config.toml
num_key_value_heads = 6
rope_theta = 10900.0
rope_fraction = 0.5
init = "uniform"
init_std_up = 0.0344
optimizer = "adamw"
beta2 = 0.95
weight_decay = 0.13
warmup_steps = 450
decay_shape = "sqrt"
batch_tokens = 131072
max_steps = 4718
dataset = "wikipedia_en"
Each number is 128 + 32 x the weight over its row's rms, rounded and kept within 0 to 255. Layers, rows and columns count from 0. Numbers have three digits each. The size before them is the row's rms in percent of the matrix's.

# layer 2 MLP down (transposed), 1536x384, rms 0.0521, rows 1221-1275, columns 128-255
101:099090120079126149112074151087153070148081136109103143116123142069096144173202128119137085102102130158038139180110113095098128097108120212108108152114129112117126104114108133101139114055150063151153107134135165097139098167126152116139112202146148173152121128076175160127110173124109139135108158126147144119097111065056129081158135137149150136124122102159155157100133105125168123107163
087:154155142127181068127135117091147144181115121091115144112138151133117142136136099148082184086097079109135166126188118149115149140107062135125109056176119112056073098181094123194156154160138084077158144103120062134049108132147113065117118067136126159118148155151132135142141158104154216089151160139082106100139211144138099148131131110116100161066150127124117110192152100119051113104137
103:125202176148174144116102158144106096082154143179110133116151114126105169121112165085108085168097059107237123114118151151141115097172118113124124127090128115153102101151177114142030132140162120158108163119137187132170106138121132129188143095177113092113133203134140071138126089163092168136075129102104125127100095079072104171134130140122100081103147199101094153134110122142120160175175
104:115075104094076094138199171192106155115101134097133173157110082128096146105147160144109122163151068095119129158140152114119191164181128126116123119109124060127157218074162136078095138082159096153172133162045115094168176122127162129147175156096125148086170073150093147138158108168147154109167110108203104084164096080105135119095128111104119193119139098077162137057145107120093101120164
103:129099124135083103076123117144147139155106122149114142079093104123159109112098103071150156183121124135011091096105107116182120161084109131189082121158133131041117119166136094110161165106131131145142116089097130135117075128149164144096131105151119107088160122141122133156154153119132141142082166138127170020106103169090112140143127100073122112055163150122159125148148112098137123067095
117:091096105110111040157088108114105083100102057115082147156174142126085120145139103135194153142085127105096175166118122164156059121100176128103096167117127151207083137125124106198141101151129159189142116114156123104084104121173193126133168146157136091137139096134105134178163138160085097094120132169104125137088091111112166167103098087122128071165108128194190136118117118113158121107149
094:132124048133125094131113107112064111146124155118120131086108091177153076159126129128097127120086114152100102092097120069167078122160085102127161075086156108136140132092139126121161101155193196116163181166128143148161133124154127170145145116100135147133122095176104117102184128179039171132110178126121105155141208196147102175110101106075088105108219148060144141140133045155161081146084
103:128083181187123113104128119110147092115103114161144114086102190129118127122162115143101183161140142132164146161133155141127138174136121132117086169099123120129134208175189141090105101089152113154089153027131130173173149153115116084152206145191148175135079135154114132116160101136129090031191087154172116179056094090102137098128152160160143174131084161122127117114099148152151144099146
091:132139174055165153144108093130129065074136157123102113169084186123121123128125092141090113161145143150062129155104126106167181170105113137094137090161151150167084174142102112117063114112082162168078158169072137112041112125176130135104107099108141078112136102194148125117155084119143150142130207117068130124081134076104140090191148128122163084127173131107116144113126084090091207063118
098:128131125156141113087146102133082142089082148117162159148106128116142120096102142095187130105143085138065188148150142149142167115204085167154205110134084132119162156101197125128137069084110141054163138133128081100098091160141110124160110119129121119148159128078149098166086098135134066093086122141087086106067088143067100104125198151149128155084145085107131114121096072157167152080141
103:087157184173144150120140120114086127120105116197134102065142109128156105181145157177094146104104184109128125131125122143146106109137120176095141183112100118111113075108067106136074115130106130131171083148152128145111170152152102097112116089062174090107117091097193101076147171122185177135150153144123154147091135122181188139162139122114114086117117122142120068134130076113063113130141
087:077115170124129073172159157111067105097121070068137162136105152118169055121127121103084175106187119174136121130120097098088104129061171166099116145132152101117089039065118145106122106118145103100162131158160143145141134125134146169094142180155175121086125109081084160106129133162128100135178173103161174106152189114055141229126107113124068088125143150088167150108206127149128156146165
110:104114121109128130104109155160158074153097123159090103236093126137158095186136127106104099138154127198138133107160139114139148123130093130152153143104129120106133106102153121096042125114118164142113168143163120126097068161118141085128140162166114112137172106148130087144078065100103072229145149140053151135136110136134143099154155185132139144074188188105149169126128142138130111083141
098:150149137101127134155108126083152087123150156061084135145169156021107196124124124144105155081105140148099134128105146162100133106105174159176136143166156143139128075179128171146116112194135078131163169154097135145171076113093106056074076137124079117130144156134147114153147100130153129175158129189121163151152124130117141113122147075138127141172095148168110191121119155117174158077105
102:156097135124158127128138090105112147101089180120127161114124150117147094099180146132158159126204118125000139108168128151154132118120169155115111133102115132173106056185180138122090120142063108122202199119096132169080161162112107164123117119112140109137162154106095077099124141120150110141145123167096171154107100143087114155122099168185175163123139160146087160176115121178121079176130
096:138174136093165125135133171136125125113108170113111168077148080127078150160118100130138137111104157126213089135096107215093077138170150141077130098106153147176161086120147172092146137140179140145099113122142130144158137125106110117154139127074198127152086095132125137124110120115120154125179118131200129107135158065135146109158121101091166155133126156165105109172128130088132153113140
098:117145104165169081110153145128080134168090147104086215116153177024143159083087142091131149083191096154072085130148122121089120110126127157172138167112120161105117078085141074130078121152135111111176179175208158127125112149131104105147118170140095116108147093151113038175106083160184118199132172129163151164141199176138160194118095198086090120170081147103118115113113120110134157138122
115:081123080152124167078153117133124144123160126170124072128141202106159118211116089171126063088202137144194104083141122153148105148143152141104125204147147128174052153126144110108147094078146166200114160127173076130126107170153241061102111099169167080196177126121088142081072147086173091160151107141168102155141132160138161169229154109127130118200157064181114133052128094082184121028166
095:159122125168189119166161149055125090162115128116106197098133106172137136158191125128129116081130127126118169127154098176116059164136103150164114127051057149119147103137148176130104117109147112059159146127105154137172122100176198078093122144122079168185101180157140155148117071163116077136150162128114122149142167108144119117086154142150110127096163153164158095144076147094127157113135
099:177138104126160179086163124126098112101141108144104133126116138130133189115116104079142129179115088167064150146127174111147121123167200123161118129131169082121131208175167140104126104073145152118125183083139110108117129154116125108122132087115136123174124136149095070194096093119104086127173145099139189113151118045125197118139120100117137132138158161153189153222110088139160170064155
107:201099135126088076218141140145130138184093121109100138155185144135135092139117092147112161102088113111103086100066149154100098083083131119139165139119119169145118091103165091095121137155168123097141122100113118167155127112080084161143090116153137138116173162210131200083148138086169131146150124115124134100097109102116158064143131105145093121115080170121139176115165134143109114133149
092:171151098060126107203096084099147141112143140129137124164138093139126105132174114125126118186111174102033190126158137102134101144139183133128119232134135113141100134167155174118119169149127125126114160097147128074111142176138093115139117178152109150114121126095094096132157143160129144147103131089084131138091146133122196118100146157121103177117100113158193137113112141154106109091121
076:106102160147099138092123126153072151183115046159087131179076132161075132131154129140132124145113137138068104130126153137144131167114144126176165142158114153189076086144105165130133089163126123145131117130083116088157102132122145129174104111103101112104129122121203099146109157180087115169145129156149096129123141176126195148073176117150106133142159113143181165092133147154178123118181
093:121163087105113118132142129170120071076084100145160183139109148108141149123113160101117140135149146116177136155130122109143196086107114133110074119174105056161144104067105134090110148114158168124145141153127076151104130127144107110167095156215128085042134131146128137100143167162115111135139150227146120076083092114145119072133156142157118109090130151094178117157103040155153146112101
102:171135098121125163090171222147128086139114104148108206115106108111130092112127150155139149111167131142109152120164130084165150136118173167148125103090092249071113121159134154125157073114134080153158161144123055145109112111118152124094120136138086132087085171079116161083080123197104132125114191107115130074157143119142122121151124153145178184134153132117098068137098143138082138161119
141:072149151117107143109160082118155146157150124131147103115117144129094127148157125160069151127185151130124078069128122166132126111143166095121101138145108148183098133115134054069110119130165157088147082146098174158144161132162096098076070123123133155114148176112160174089146167092131109115139107157129130158074139147123105159113149142157114052146077154103119168130120102166153140118156
090:165148103067119114228099084099145136128145138119148116165129091137121102110168111121117097183112167117060167110173163101123092130131158136126123199150120122155097137162136169115145135141104087163125135112140114092074124139127079124141146169166115158130103156077087117142160130140135090143121109104086123126099163141117223111094156143116114139101122108152193122154118123155084114051132
101:090140115118099067106148064094189138082154101133131105095129156142121118103095120143105133151111141166133084073181147158089065147111101105181085119124145123182095131118151161102116170142117180148077150135094115098094126132078138132127150134082064188092073115094134119141189151178184166169179197133094086131158157147178112165143151140117116119164139129143137106109163148117121117074156
090:151149140094106072106107135124113087166076127122152165214106172061162128187109147119099074079142079074094137141129092145089083136135150123162141162077186138168092140130095131142154090147155144151144149170164114135070101143123121152093120097168118094148135107114149150069152130134140148145132155178132144172115159168149087165150121162082116090155114141126116099125104082132127168100152
100:137132110163093119127066170176166132118121115110135131155113164128151139186154163086124077116191128089053136034150125208126129166153127150111150146179073066164106153127103125141094116082150067152111163142134148110113164143166140142111118148159120124087102117138188113110171136094125132137087087132076180133163100133111158190155154086122159112094141154135095116192114050125178070061130
100:177132083170111088155097125137129088108151144135157096161123136099164091115195093110155094142129172154084147097070049124086132142118112113128151145164160093160128098145143130149144065099183176135155155144201110121090163101144143133084147129166068141192143122092095059140116154080123122136155146084160098086095105106184177101122117160101188093139120079123123114090097149102078098055169
098:127165189174068132098120159121113105148183154123144139182120146140103142183115105049180163088149180113132153049121073145072157149091150102119083158086119160124145113126138148122091114131102143162141157152127115160110114124095136124152129129194106135114105069105097135118182105156121138113126088105051134148097168159166148119065136163102153139175158144094168146166083116125073136109183
094:198135145099110044140195079146185100112092126154058113176145075095117150117128115126119099185063089133034162100177113112166144160114111145152128111133176161142139095137132137104137113149093143063157147158118133095101121172112111117103143148158091089197109135105124090107137111150037129133140107084097140140104127122156157114104130170120194104078184126162134126161122123096156109158079
092:136152089137109173107136167160133110108153111081099093135151059169119127163101130183116129136089114167101153157092079094090133200121165171139139083144091074142142134092148107120146111097149114106123090100140165066133147129161150130127189119128123148102130115100109117147114110129119113199126092130162134142137061122129151130087187127167160125128114167175146179111104138038095207046073
089:157106137133109086186159126152128051154098133140164172149110147083141115126111143138155134078144188082149115106126122152099118181087098129125159145060180149099111169124142102211039112117122088069100157125095133106116046159124129091069171104150098108111138155098133137117139114169108109074129170077104118076130115110112118120125091137112147173219175114059150117148149060096112131082119
078:141100141170088116109155130165121154167119096091127064147086104126159144119123188128193080113151109120138173100117117091123098119113140172155131157159105126121106082120140104082178080122088100115198165127086125121125086174152074149167129103078106115093089167088126100178162161146121226100129080125151134091106093159138122156176170090185100138167109079172151179101126126117153099099105
095:111115204175124147138065121091127134143080088130120097145092055123138108119104169155157192065148132109144142134150151170130099123123135152170137155114130132132148102145128139111111165078082134102175180112209103135184058173075126115077092048121154137091074115150194157055110147137107096125100115145158090126114167219162130126113102149142124126104093142117120147131155159177158164149161
098:169102158146142070121088136099158122150137122108122079153188128121137155105163081166091134111105116120069113136134104117111088145137122081126142147170109164142137148121047160103103098089105142196116088115115116114121077102119166135189077166142168081133167108159138140119124106088170102122100180125098149052126135137141138091150102071150121125103180122096138125147123055139180119060152
093:129141124127102099176118096168136147085121143117155171156136104105124160164144208102107097127120144141095087142152137137104122120079108156122135160160077176132173163141182139134188086092143112071155140148106137118148108160108134116127142139109137152111173137145140107151083101111096124162097129123160120102145148099137141136134128115083095104108149094152123152094120140129160157095062
095:156122156104118068160156154153087189146097137107156066152077141115142163134178143161078095107180130097139121097149178106135104131108119109161128129148085177098131152084124118071090092158167125157150149123104095134140030098142084062124118176078203181133110065115151128102086167146158163148127144137165127090121127131166131054103122138149139107166125126119144117123059120170191101104088
098:133183128100122159095132179125118164101096141166119112108093164121159143102166070074124137146158070140117044159124117134128155100119142100186118145086104081127139138101138107061129171120093121145104158155109103098106140137179127155130119128062131113110194184167121149223124132095120130061113166162165114126180131102116125154058162115127179105123089156123139127152138130141143174140193
111:162116114130055143121137141099116135179126111174165165159149095112224113176110119064150175112103137076102089160067047155091123105078143135128086055152143117182121123174141141092120111121132131102057152126101099154165113110153084144135107156091140128080135104121115145166170076111168097108182196173143104077152149156127129099094149081141150135179124157098124079123104107185110166156106
114:114193130129104141174107130163124151084150113134111123087077116118105090162090127119101121119163149106057124119125112145105072109129123138128127138138092130090154075115105158162097169132133124115119104193134119127080086154155133154195113141116145121096155054162228180095123152119151169122097164104102147118103163107149192149049089101168113086187116122123140135121152138093098132136136
085:068112142151162112167045187100060180076133121161071120069165161114166158167096100068108117085137094127110134145098108118112151094146138129146144146073123136090119114096133106110103125174123165086104166168114125100175109087124125128122125092127143136096141061172119128107091120152145126154149102053147122167150089127051070164075131129111106124129136090149079093113117141152121168125093
105:175133133101116124163102107126179136157093059132140142143129157141141094150127165168140138138138170178036182161061162114122108142096137129127123113128092131136157075110132117090101186113063065109116059172116086151160159105095129114144106164186117169127154141122174128100140167121098191152129164072091151105125104185116058115138120136093140138086115133124096121154118124159075117079137
109:116104146124117122123164085176125127079121084143150116148122138123133127148099076137162135115101167204135157132162091155138163160148158186103077126126128140125118140096137155110069138127139171134153116069135134103103166167106154131119127122132114091104087162133116079165159173126166149125124135198096138143161076097133127141123120106123134147054136074062184086101092127083119124150103
108:100167107108129102204115127099140132163113094134122168129162117100174143075131110116162113154158153112086155120131130143113066135123127104168141152116125115157128146129126125110151171128107103142178063098131112131093148195152164133147135150139119101139130116177128165173152118138112153143107063112075117099089147110162207061126154152154083157089101089145119153124136159122081095105138
079:133106116154100163129184169136101116112174106169133117145139127097166130111124192148126080123182121110180105140119172142137176147153171127173174119126140142108095127136116118116138141108083085127150182145167164155084151148078119125138124103069105124108098122070135155121167115104093145150165193096152083133114155160148140153232092175123150129125144107066186125089120118079131151143190
104:127145190106102101175125111107093122121075136164132082116145103126095077096160159102152146085137121158074150084107125139095107187063127057104141086112130109179155123182182136199137094137085127060068176163104105117101160135112160116148137145120112120139060156167136122104118121137174122131181120102129136084041181142136143136122122148127109106142114137142087132122091176196112122115092
096:138163078170093127133136100124112134118124110108107102079184094134108094088088112128150166145155130136117189087154182082137131111174211087171190168114127125133153136100145133052138123114095093158146098185130138142105206150136058135150105111123076118120100111176084103129154132090115150118155131187116135110142112128104183113159163105147148106113114177048131129137122101082116138076117
095:077090098131114155182155118129174158089046152110105064201141147053116164132099151191086139164192146097057114148091130167149161131124123098109086133169133148160129105110109137089109093168165119187085151120141152126122122153081140108153145125157107114165143161155082115156127097120082137145149125148085095125112060131096136082069094146140119166183117132101137109139093135158130126109069
111:166162084104096088135070144160097150159106049119117085081129076167155097123111149125099102133099124147146103090101154068160105141196117158144075128101116110115182063138072180181166153140069132180170148149183131142083124141099130102092149139088129132118114075138153165109124158145133147064147131136140097131147160127151100140113074210109087177106109130158129120150152109147144155135108
098:138140138141131086096087103143119159141117161074199121103075122119116124163159113119129125135096178099155138121161128111118107079097160123089154090165169171125195126149092137134138153058133123099142137119123120163070131105127115104161154141088184064145182163147135137090166141163125164127210145159093183088148128168184164110135106083057170141127120106168130140178100123125108197103128
094:124071083139168161181127149141071105161165109132128164113157096157191103111138149108129174132173103116000089103067155190117150149110160050101146139099136165142115103104052131131132128171180187099103138137113194160106124122104112173131079172165156183156114096122161110133156170131085088110136130173178126121101177151117163126069133117113136141053094149084115133178087128175113090169187
098:154078143139087150082143147112176053134096163157156212115116182105135088134099058059109176151122083173111052108132117153093126151076098112084120153130119123079096103151127125174108198215127157132112124147131139046110160105171124117138078107115152069087185067165143086151130169107152109154145126148168075124127133137146135185144098083124129127165158110165122122129124109078159138098120
# layer 2 MLP up, 1536x384, rms 0.0712, rows 1222-1275, columns 128-255
099:156124123078138125136119098123130077189162121114074117111135120156138135130127175135070117142130116114139142133160098075124105172105087203130127119201117085101104135181115154123147097089145117138140097135171063090121130095167093073120129123114108127101143126147119070186151152149105159080075112133153144105055104131083153094102124167140108190095111092244146103110128150173151088125134
109:141182175116109145112096105125142097128150143168121149176106114125102093062135176130066100134111166072114122078217180146134125124173150119179117120093126134091116087175132127131140165215108119146069200154160227133125131139173111119155167131190065120150113167089116162112170188138138139156127100155155093094022107120115114111109125101181109113135105104135097103210120158142095134116187
096:139090126101087081163165131151096108107137132093144163199147142106095087086146164115140068130148088093105127121109139117131083160206129175132094147106165108125155188081131134111106185079141092146101170136144090113132152145149090093101199140099078171103147128115103096142174129156110173109159114141113136164104103076148119099089111161116093130124118116125186128092133115171132153106150
105:182177094124083102101086090145122142175139156135137076161146085132128155147155122084084155167137171083158183116125140123194099154147120079119162183103128156134164111145099174119146108096085158069152121114111132092100176118144134134179073172176069150131121096090061156177173175111108141140089110099152143160142149116101153116156143146050134127142126087150133175107131165142116121056096
101:144095125094153115146069128118110109135089135137077098143093132158121112151074132135161168147112116130118134143147192093078099055152158148198122149122160129109129145128131174168138121130123110147081067086121098046135140036158120069139193177154115138113159139130097088122150158175128097148083116060198122176177146152101156120108131096055057161110090124175140145084145195115113048129124
100:165143101123118062138138053099116151092186109140124154087140147109183060156157127090145125102111109139156122094098157125152114046167170135143142203185131107100144090131202087085140125132140086084114180117131119123081132134196135079134152162118095148147109142117126140098143180123189098102131075097080127165078129129102110144158127117113113126140132131091118102116121117207115146112136
112:130123144147137104120133137121109132113181160195116176147145170153103086099167097147148122161142169144172162066172141102080167124197139103117113159102129127100159176123164157105063140159160045150087184142116096138100118185115148098110090124170098179140138110146027118082178133124090106090154068117103089165097142145129153059132127181155128143186139151130166158127089118114140123119136
095:128107090129125131115108149150188127117167149125185154113133159146155162157120122098110090117128163088161154175131149113115085092141083133135140165112132108140161150128122163170151169076102126125069143090132099117084184172052157129193135074110138177094109161115108139079149125165174173107121137105146127117072216115109184053067084176090092158134153136157143119152162082182133117116140
094:125143132089127046130100136170123159086142085146131123157142101177190124102143125044138132132127151158136110144119158105172171197116195161166069145081126125152131112170184119133110113110120131100102157106099102098057164050149133114158139100112132127096159182116096088182097176118108139104117110121126122111071125124037149113130188186126106183125135122171127126094121085163131099070136
097:173110097137122147118097094064147104115144093133103137196190158111161079187164142146133132169158109104121166130129105064126130128127084178118084126128147169095162101104125137167109118078113134103175148095182173126106150148103092187141093105204144086120118129150070098171151125139084128114090111102116160160130110191142153062125131133136165115143154176163166181112114127131151156172136
096:184144170102176127092069110142118158150122133118100114117137110121127111155188149097088112088154170146166135123201151098131139113143168199104118153115144057088137179050131188144098126140076161171129194098103084093083126158172152087178072152135112149175076174084068172110211084157133090112135127108157098144082115060106128129170101096024145165129108127116149170126111087140164101106142
109:127095099087092106147116107131127116134148065136063140177150160137099154097175156132125081172146145026096126114181125095116123140159178045048139196153136121204144132145155123120103170110129099138122201123113115149133072191091108092095103168238125121150145146115121134113130095124152099174116088101097112145154143091142117061081126187105148167110098100172126151100057185179091132105134
106:130181139074135154183175109118105182078159177112107094172181144055173051100128155143158070129126141081143159126150197131123168134154162101062102184118090118122044088153128151138123134136168121116172115092178137116166103053142109143111151094137124184082113103100153093175105144084130121161114093132154121166146142133121127131088176142114146145118151126138163136112140174109127110125097
094:137113123117138156139094127142097149118164091072115120143165099210104140117089092082122105164088110172154123154148139145131141075137126107080181144146149143148109173156118161201144153097142143082125076134172122123110124126115159105104155098096123143115050102131105107136129227147166145141066090112135114137145117090158198122124129130157092202138117091159085104129126136132097074174082
095:162165102098187057118082116075121091101138174138121128080097114138168116154109107113111133174136145142162095108143175130121124146143155126026159130102177172170131115150126170124142181166130152141081181096110113113134166129159118089115078136152176114120104073151108070158078150111131140172075094128163089173093177078132142140151115149105121167068146161169094107154075165100117101155174
096:201050099076091148088159143135134139131139140140146065122097106203087102184136099173119107127149144115141192112103147110198146161114167135087161148119141099136138160130186129169180110146125133125085097168099100137115182087150164122127154116150126162131117147123117125153102139153157122150122104136169127103119127087133158090151108116142126181108146114181156134109095186109121070122115
106:108111132119107149079119086122085140122182110146082154153161178112160092132171099129164082148136129084146132089119156111150102176131161125103114206075169143148081149160165152119111113120148132115123189055088108046095108159133197045123086099217105143140118101099069127165120121108179078098167042114121138165081160122116154155166150171131098141171122126142135131061087114181144124097158
105:160137130104134134101113116107150100173132143093103134079106114173117126147148114180117115160087166187177176120122129121131148141089101160148163130095158121118146144108106158130149115165173139072111140102161096066122130069162145059109214089124112126144091150065140129168113144114152136147106098074146123115127169095097138147082093110155165145122134139163197111073134095178084099105142
106:211105114143136159128119139164168120111144107130160122121141085088111105149163123115076137142128147084110115138089176090145141123096150132121100134155156137124134142140122155088129113111110142121080132115144105133154086151118130125168148094107109136167074148203077099107064173121136155131154133141139174124096155140175181070147148190091098183121086143105173114110114141169130060124168
103:128121092094168202168089134067086146110146126187147134105102110146123164172106102138140104133109155135157123157152128103150139199143080125099158153105139147100107105123171158139202106161174165146161163112170070110127128113144123126101129126126116101143098100127097094186135149150118135153056114102149151157156142031081174182125135155160143170144140080158193135118121137147121118084116
065:128168088071123132131091110128145146112158089124110113175099165144156099182128100089100181171143153116211110100128130121125087147128173118131109172133114180137022099182136146159189136126122138097121186132218131108133152121169125113147123163147102120085170119124092105064091174162116079145105126068059120172109137085123183185149073173116117140133125120187168116112136208135085103092114
090:146156104100164078143114045126120098130153185159116118107117110130181126154191112105137154136098162142121088133140123164140129136130135095114103118111184152147143081145127122120112106133135179174113120092120136110125140115134134105131124149179099150190158122069090147173111109140128181143067115099127081092166144116149159084129142134065161167092122153123096165089134155120096118161154
099:169165151131094175136145094114117125070109068106193084116130134159123113166111133095118109139104153109123143127157129103094104106208165138160175129139128112142085105156082146148105148085116127155135172199186137096135154088166191091122123096202122147081139117145073117134143155124142120155091114199181102139125174065170153141115138135088111138082122124183109068212184125161109077120135
104:129177160144200102198145123092123122096098134152120127154157075127172101138139077155121175171106134121141151122096160106152112115143095096135117123127083138166142064149064080097167118147154128157139130126095087108110108136184108114153091149121125176159159119084176058109085112204102129158061136133094113154109131109162102123087165104078152120143087145128129053155168111166088122130130
119:141160154128108074130094132071162094156153147127159146164064159073113093089126079162165105124132148173136124129128185134185115123138188097138140188118097158117158107151109192172184144096130107096090134130123126115090097142168065140121136160203060197136113173101131143127133163105150120115122053104135140153074095148103158126103139169185120133062075116127156127150189163177132121086168
063:136134091108072127228121100107154124132152203176170140189123127109119091126192135125126130166147131129140147144154165129134065134126140165081145154159167096088060164149186128106130178143132120108109173107151070145103087139140077129151130124195123138124107153112066114116154137116130115115096077149112056141106129134126160076099179127152146123126124105194176167152158105120092123101135
106:110102141088159164107099148125129160130172166125126076112138066120137144104153134098130118137202113095113161146138128137159149150157155205110182142160124093069065182140084103093104190144122132115133137073152102148063095087153132153112100176142143128132143163150133124145139129134117113071187142114127170137106152125129137090163137115131145166115143100127164102129164101167085115171087
102:097163150064135112133080101136076130135157149129122099156099130103156079127106153107076076121150120042196158102131161106146143124152148154152126160104111058133092237076102153125164189126147091133053160109159115067109112195169168142073161138108126126131121148107176141105170129114195146188112108175129107174123125136083118173125132158095167118173099119134140129103153082145124088126114
098:131087188129160090178153114124087123132127117073154126123143135144176105055106101127094124126105085108146133142059108093132083112145110157125142154063180100063152134117154062126174087123120137123095081130175080077075080101066043072131147154150135096121172144091166152179140145093116107155152132167136190171122140151146130116050160116052177103153107143180226158103112110169154173127157
106:133141095112099093151161116099067111144146127153152126132109171095169120101194107119113093182103117102102125084130103144123093138109101136106166196148166103100165112182137119131121112108182118088120114080128114093104148158121097088117130187174085154125084082072129114124124101122163121125151096108131089210115168086163137147107117175137139102102078154193149147103068165141075149109166
106:112127120131113094164160117145083086129101143134118154182136109097169094099109126141121161176127147068112118103092151085111110157133152135101112129136161116137100141151121120153122128093158046153147204122124089088142076153137092145125192117158129141183150141068148131159153112111082073135100115146063161088093126112105140103156109127128152101208107150141168073069177143139099149181152
102:165231164071069103155092098113107191128137091132130156164132142068177150155105152083117074153106118095138154117074131089124128168131188167050139144167141136147182137169124096193098199087119062120118144124140108115123086102143097159180177187149154116164073151142120060074126204137089155159066063051087091179110139068136164149090137131140151159186113143178091171139133140146101071166136
097:130144101132136108146072156127095151107184195149179110142166122152183107179115127122176102107128161163137131111176207074146104174132178096136116159082095093130154182119128136176073181062115128101099095122137099142093124138135129064102126101148111130154125142089101173151127121119195118133093072042114074123083208125148125071153146161087097118159114092153204111096078093111085105134157
094:155150092148132137151138102104145089137150031097145158118146178196143061112114060166146125116107149080165125122120121113140144119160125122135124197109184048120084165123132128156179211051181158071058145081105170139167111139093102041127162086142102175126087111096158136086108114150191144184157095139148106088121189145154111139077107124103061174128117171097116139107084075165153149116127
099:136121067111150120107105078104117151137158113169155122116076138109070091161185123106157075103126169164123205101180123128128091178153090142172152197117171050116126113104124153147147167114124110117160167063155100082093177111148172101147155194117152117118115128081128074191156125108109150120138105099096078106113092078047129123169096201129102166087148160160127113078112176170107190143140
101:125134163123143141176055099076120112188150153105147098132122115143171073120129122079134164150162125110119144148188149137080081146134116202212114163114177066121088143132150097120140162120149113096162147078116132074075119167115111089118058130177111175109024140112090109107112181166153115061105089137120104185077140162116159127170148149144112128082054092123123102156110149140113166096143
096:147134096108176165127130129128089139094090133141108108173094109169132105121111102169156060136120168133196110123130125160112135089119181098140125157106148116141119135121171135141082158082139116093137110141112061083141134155143105117113124175103115106125123143079178118190134119118168114112097088143125202185123080109126110160054100079147107138174102155176088106104138144132069118138182
094:161181126053069084161138093162120148083138162155110138167113102130158144138178179097109108187122112142156099155130136108159087090068116120124165191174090133124131162166189089143203127131156137135094124097136077105148105123106121035101149168087141168101143142122137096104116093106097109160104031125160135128121189089140175156113121064156142141155105131172110151126092187106095085121095
099:144147175071177105120091125135149140132180172181115117144060094126115090165147088112092141175084139098145116155111108148089114098093103113170160149130154148120173122084144157152181149148134148135074108109110138151096164101208140107149154178151136149087142151132083101167122147157140155150091115126152103093142108098105166134126153117116125136116138103151147174056144182111122040131152
104:134143096106111116124124145108104082123125109127177105120166136140154127120173141190053160166143169090140088073148084095102163142099128055095086167090188130101137094059117078160137136160116116124078135103126118093121124136161119141149085162119081088162100168106104149158118086130098169089151094137160090183141131094121157090089169126132150160133105131107178118104071186152145080192122
108:149186099111117113180153110105102129138153121093140160219160109131196091152119116146147111201089144129157122123094148101181186149149190165123138193113164109122087094122135101118097197154120102131143097149171152141112143104156113103136115129159102130114159109114084099126143108118127105106150154156119100184095121212109103117113136135136142105167137116112124126130063112120080152095143
110:111116146149118135113106090156083099121161172101157096162071101153117110091189158090113074145137150137099124082174095148120124114130112140134147187161117093123103091120161138130180161163121111129137177106101117158148132081193088066172127189137106176182141141063152120091162097113136118116138136096094126089140135177093150072127179131124177173176117124095091162126125100140098071087049
096:157088161139154125110069120147107127120136121083150099150121127153108114087123109087088150122167137142126129101118119142191109125171193087115126147128086158167124090165165131104088165155105075073101142126144119105133143155093133082110127132146067209133129110090111118125178181089235110085113123136149095130125106195138086057102105160148105126113102168129136143145069120085102158095102
105:182064079081130122175135178176126141150130076117127111136127075096182096156081127140139096144079149114147143109081129093138125092089159105106093110154118101118127158134077103104103189116090108073057061165107130122100136080141064108119127162159151183161093209148097079148145148144099187138099136075085089108141106149111130042125133137141158145171132104145134108116068109131130115147103
105:124121103101122123107115118164104188132145143126124172107110083121127086162143145181063082155200156107151138104073133129123105101112104144112145123114066117145155159156135139125106165100161139094093127150123096115087165182164130055093115160097121170148069151074113062163119150098131120128153089140089121083132112151063139129093081133129126138177057141172160088125106096163143087151157
101:129168143083131086181119090126081118104125130105134149184120142124130128141142102164132117150157118115155135130142119051109074142179188167142157140093145109178117101188214155146107152148138085129111137134103113145098056175191101120168116145087088136145138218117128115153174141167100085167090118052093176163109088158108158173098115131101083117172041099144161091162116178154096128159152
102:177118181125132104159061150131207111100069108106161127204091086153105119182151124156129114141135085079147119101167174107116091120143120144159097123118162081170141133107128147147104132144101086148152200088181131096112135182141094145110164115112120106116136140113170107158162104139080139153136121139095108172126125164115150105145113069087121131066078127115121104131184133092086062143105
102:101165178106145165183101114142102072172143053145152149159126082141134093118144167101112160139186153077110154137121097093060117131127124088131152140145168080127152122175183092149115169122154089129106156055197090123058137164079091090167117124127068193146112153128105122163110120151082156091118162136113142099083158177083120080129117186134172136191152160130165089137100108139120149094116
093:144177161115138143104154107037156168128186116160137122132060138098155133170142095084089136109158117124148124114127094111124118133161173121093101137140128096072146087101163126150141099132098157107091147109108106075128080068126107118145082159148097134146140141094134114136121112119100154115119132087139144196090150117131164121147162108100112188138126125107173129106149161065139090134106
101:114182142124104101138125114083128158177187078149114123139118098203156141170114140107096066135146164170132161156191193114113142167106160060063141145073119122172087136108092133154166173124088137164108080102153111107075161153151126126128152134152129151166131125104150126201113150146096152145124096142169060121139138183155144150081157166059062104099123082122054119088145185088130091112151
105:123108123040161127153155128164181115143146128103115121163138154108168110109104138147135135138117130126140100152113092060110162125174127141109183126142131126088095066167102065133180145092133105084119122143152120118099128104189076193135152132163123110133139182111072097144119068091083084150094101130117145129140112105172117127101180061121133127115134130122114123149126140165150107101151
100:098138091131161103167160088125083193087131149119167142167085108113188126190133112115049118109094135052182121189132138112116104103098149103087143100176130118103116165159100132132158169097162120109099129102114130125135110080201066056157140139127148127124138188117075089149121097174138135155150074134132186136122145155096178126106178068097160168123083164215160079136078118155087110148123
098:116099125133120148143122108144130114146103114085185228103165125158117104121151164104119108121118190136107104085152138108098110147131207081088130189082148131159131111154098163170140162088106112092091137136161116141096152188038172156148110125173114179134174160106103123068199181124176160101163085071154132133075165168095155111137124173115098144092106113080141133104105078154142166154191
096:197086111135098160112106071097097122137154074078178091125128084118115164118180115181106095132129155121117137116115132151155090097133137129162109109157100127128139142090122105118153101062153075134143087091119138149178174151121124144118177193158099185211058143108085084147147129158139112142176141068108117142144113147085147064082122127123118180102112173160083145129141102138111063174110